python train.py --n_layer=13 --d_mlp=768 --vocab_size=4096 --activation="gelu" --init_std_down=0.005 --batch_tokens=16384
Each number is 500 + 40 x the weight over its row's rms, rounded and kept within 0 to 999. Layers, rows and columns count from 0. Numbers have three digits each. The size before them is the row's rms in percent of the matrix's.

# up: layer 10 MLP up, 768x192, rms 0.176, rows 204-210, columns 0-191
# down: layer 10 MLP down (transposed), 768x192, rms 0.365, rows 204-210, columns 0-191
up204 097:493513443487553436494531596471510414494494526435461418523478584511489414494484428491525507532518495481418445503501448381491438571505546455526470510463520499524532473544558567551500545466572473526501524451494540531546504383517479501534515496510494476523474403485533547510468517512483533529589463525471494498527451538481501463473445514546446446501574504465532476495485500545545506451503490435517468521458515450471534462530568488492486536527520516511518449510459503493509446495518471461558510410527533468525441539478488485463556489552562475430436539553468486553525512533502494544
down204 091:520473494522524583492451408551473496543489432526512538508513427492474479548519465443511508471462484510536473471494517559509455476531567534497487506491465462433495538497500478420529468437515553490576453482454478530464541533512478452469457572456492513448521522459478463459487508571630494523438540502453536528577449480475515511487495470497531454606445439556564520411515541441490485577528476462531496467519512434519524506525484452531433496513487486515489507538500505511436521488538553423486479594489502489425548475558466552540529431465497444530474484463530487535472507446520468443
up205 113:560502535450479512561530631458482549505546481486498518556439606513464520519520469539500442529440483521510399509496505532559470496490522527527600544487547516448462580450532521524501523546491496506524502525493505534460430564532565440534466548528526500512513496552516516539490529568490573609436489550407487513522486509460485485504455503546448499555513447472469537515573524423548528491489465483520487553568554563504449474449472542503510534462535458458518473539519434524527466519518523551532516517507484425519549493474511573451522544470530502502504551495546491543495538467477546462
down205 108:533489530504532548534441426513490469519492460480526485563488490432541503533548473566501483501521511500514544499472466440539514509440541457506404531544525456496614500492511498502494514543508506546436480454508503602443482484529493574491480560527472627467526536493482474542468476492550486521504532512542529584507511612477520486475519445508464531443536492480546511465559467454454457463462481481495416465513504504503510495479485562464571554492518501571415455475544475398571601513479527472476553459520471457453479500508505463538522533568485494417530466435494463503479474499472486509
up206 119:486466520589431445530465538534451580564481466500432500454411530443436519526524484425518484484487501458448528437478458541462455486515506496520448469504465509491521461500443553470514494519511453431452460502552514524555496481436430525485528464532524502543501487494482450473509525435568458513470492510472480578463494553473491410462442475513509506464541507411461487516526530450478508442456475392491529448477474469506439566463493496449469531505544455513514520527582390466489450522463505504525542479395445463526599476505519545479557529483502475502518427445498497499494491508518526512
down206 123:506418497511557504578513451576476467515462462498442505516578501503458543540499487466542471439489528508439487416465522471397544444480529462474552511556509496442543446542559490464446508498478451543450553574579477503475511477413469536498524444431475479511520565429465470508511480475552434484537500475469507503458594483453419488431494559511565494525466480506468495540523519475517443490471466527493539461546479461496503484496475510450502529457474455487508549482519534434477456481468490444563528526472407462591498520467573490450510533481490522483435570526451502456494495545506467481
up207 099:470493537487481506466527558461494519471547505552410453478482563522495529505511498474541513517562480497546587557539478485462481517513486526496505497484514500495449513455484486500488511486568516477535451465461495549492436523492577484509510473533530569554451528591450464432385506553442482480476547536520519532458467491410466522547509416522530467535592518475475481494366537483539514478566589509515607507562531488470433528518461493507433535490522444558438489546409524448515509488507464515478491519510460498526507460572527453529548547483516521497467451508534439531552481521463496486
down207 094:471566496558531491603466455560485450527601516495476515468467465490549509476496427475446576444452488494534459520499476475467485486440510514515542519435498435485577512530474503593451536464478478508483516537464453486526512492492412492510542501510521479453481523485478506467468420385536531499534475501459511517496552472567510585443498520551557528476531523475462512526440533522535472481500479505516464418416489478500567456514536569460519541487494544440563548439493500537533574451480514478529510463517457467557477615492489500475513466489432527486516465498454452476454556566534534492
up208 088:562485468487485515564428531481506527465478457467532516551551431533478515546542536525477519518427521526546511479530504458432528520517509505587512413470493469446454535507470542491544470552393503457484473497500479439509410492510474546486470545556507492427473457492525528446491553463407491496556482491592529492506440537528525539554476539573571521508496498501438509437451478522540495485471466592524507515543480505563510521445518526542541511557474448531452501504463490494493408535473466467439476422399467476469509516532513490529521533539555480512451436432438500498502465508472439539
down208 093:470505435501511525508559512521533535485489574440489536514515503505493548452417513533480573508503492464565461474537465497492460486398520496558516536509511556557447525513465528500660525459501460489509537556532541538473538540576555439518613558543483502339493554461527518496475509513508544503511508475528513465572513448474509444510581500494484529445504529520502476513454445504531432587538498483504461498466503481485541514527498484495461493495545472522487484543421508468538505507468468526506434506570502477532497488501450466527486536431511468565510494490588475532520531482561533535
up209 103:463476517490388545563493456493463509465530518507480462585532454499423527492523479465500517523444459498493520506520514547528497495521510565512491488489501471591557532571446486519494421514528543475483531538563498499451448592478478538437525453506419518435442511461512506518477466486468514487558496523510565525441512463526478441544585553529495445554522490462502544524558483455479519455515513470484491487482502512521560405502554462493422491452513420525592492550496496426531465502488503556420569509465486402515498458585464519559482552497508475533441501569515471507506526464501508452
down209 094:529437503525469558452436485462463458433516444564456521504447472600433434453484504525518536494485525575483518426531480566503502573565440480560424453522489419513498453518491540526439453517527533538473492517544474566544482548505433453516470411465517530500469555553475482488455539464533498459482575488535586471469536517510520526496524554553491552484505473509455507507520505497443510481508500475526574491514447544495537527508534510477574538469555504428516501464508494434469502524456483468504469487544457483447499530459388525524445543471513513479474524571489532441497440482569506435
up210 099:500556521549540451418494507518546430445526540432421616532527505513535494494498567508570468462545484542570495531452490481511557560505508494492485479526475473538563505453476499465535487529518579555514512574550534524526510385455445441513457515522509504524558512454439541470458471451493530487455440490515568479551531502455531537506532505542495483482513481500422472483514463520566492506525496510517514530532502532479455472496469509460487577515390430524552575474516465447426535546505493485567513481483471526508451441537491541440505506435486556481538508490504513525418510423545511548
down210 099:453512559447503496493451483532533493521480419490572498510483536526485553454505460510584559472529455498472477460582479465439452550449587453526533485554513499453535470556531475443411508508412453448484494517480493477457487565522540482482545447548470533495502525496491484492551491487480494513514415534542494513505491570475449526458447510457451506470496456563562437433430650505485538525484533503541480483588443540539509506550478498516610516465522484511531506515459520454536473472516461517468544477506521527505527538490521450450445523497485518499432531593439507506514512539514551472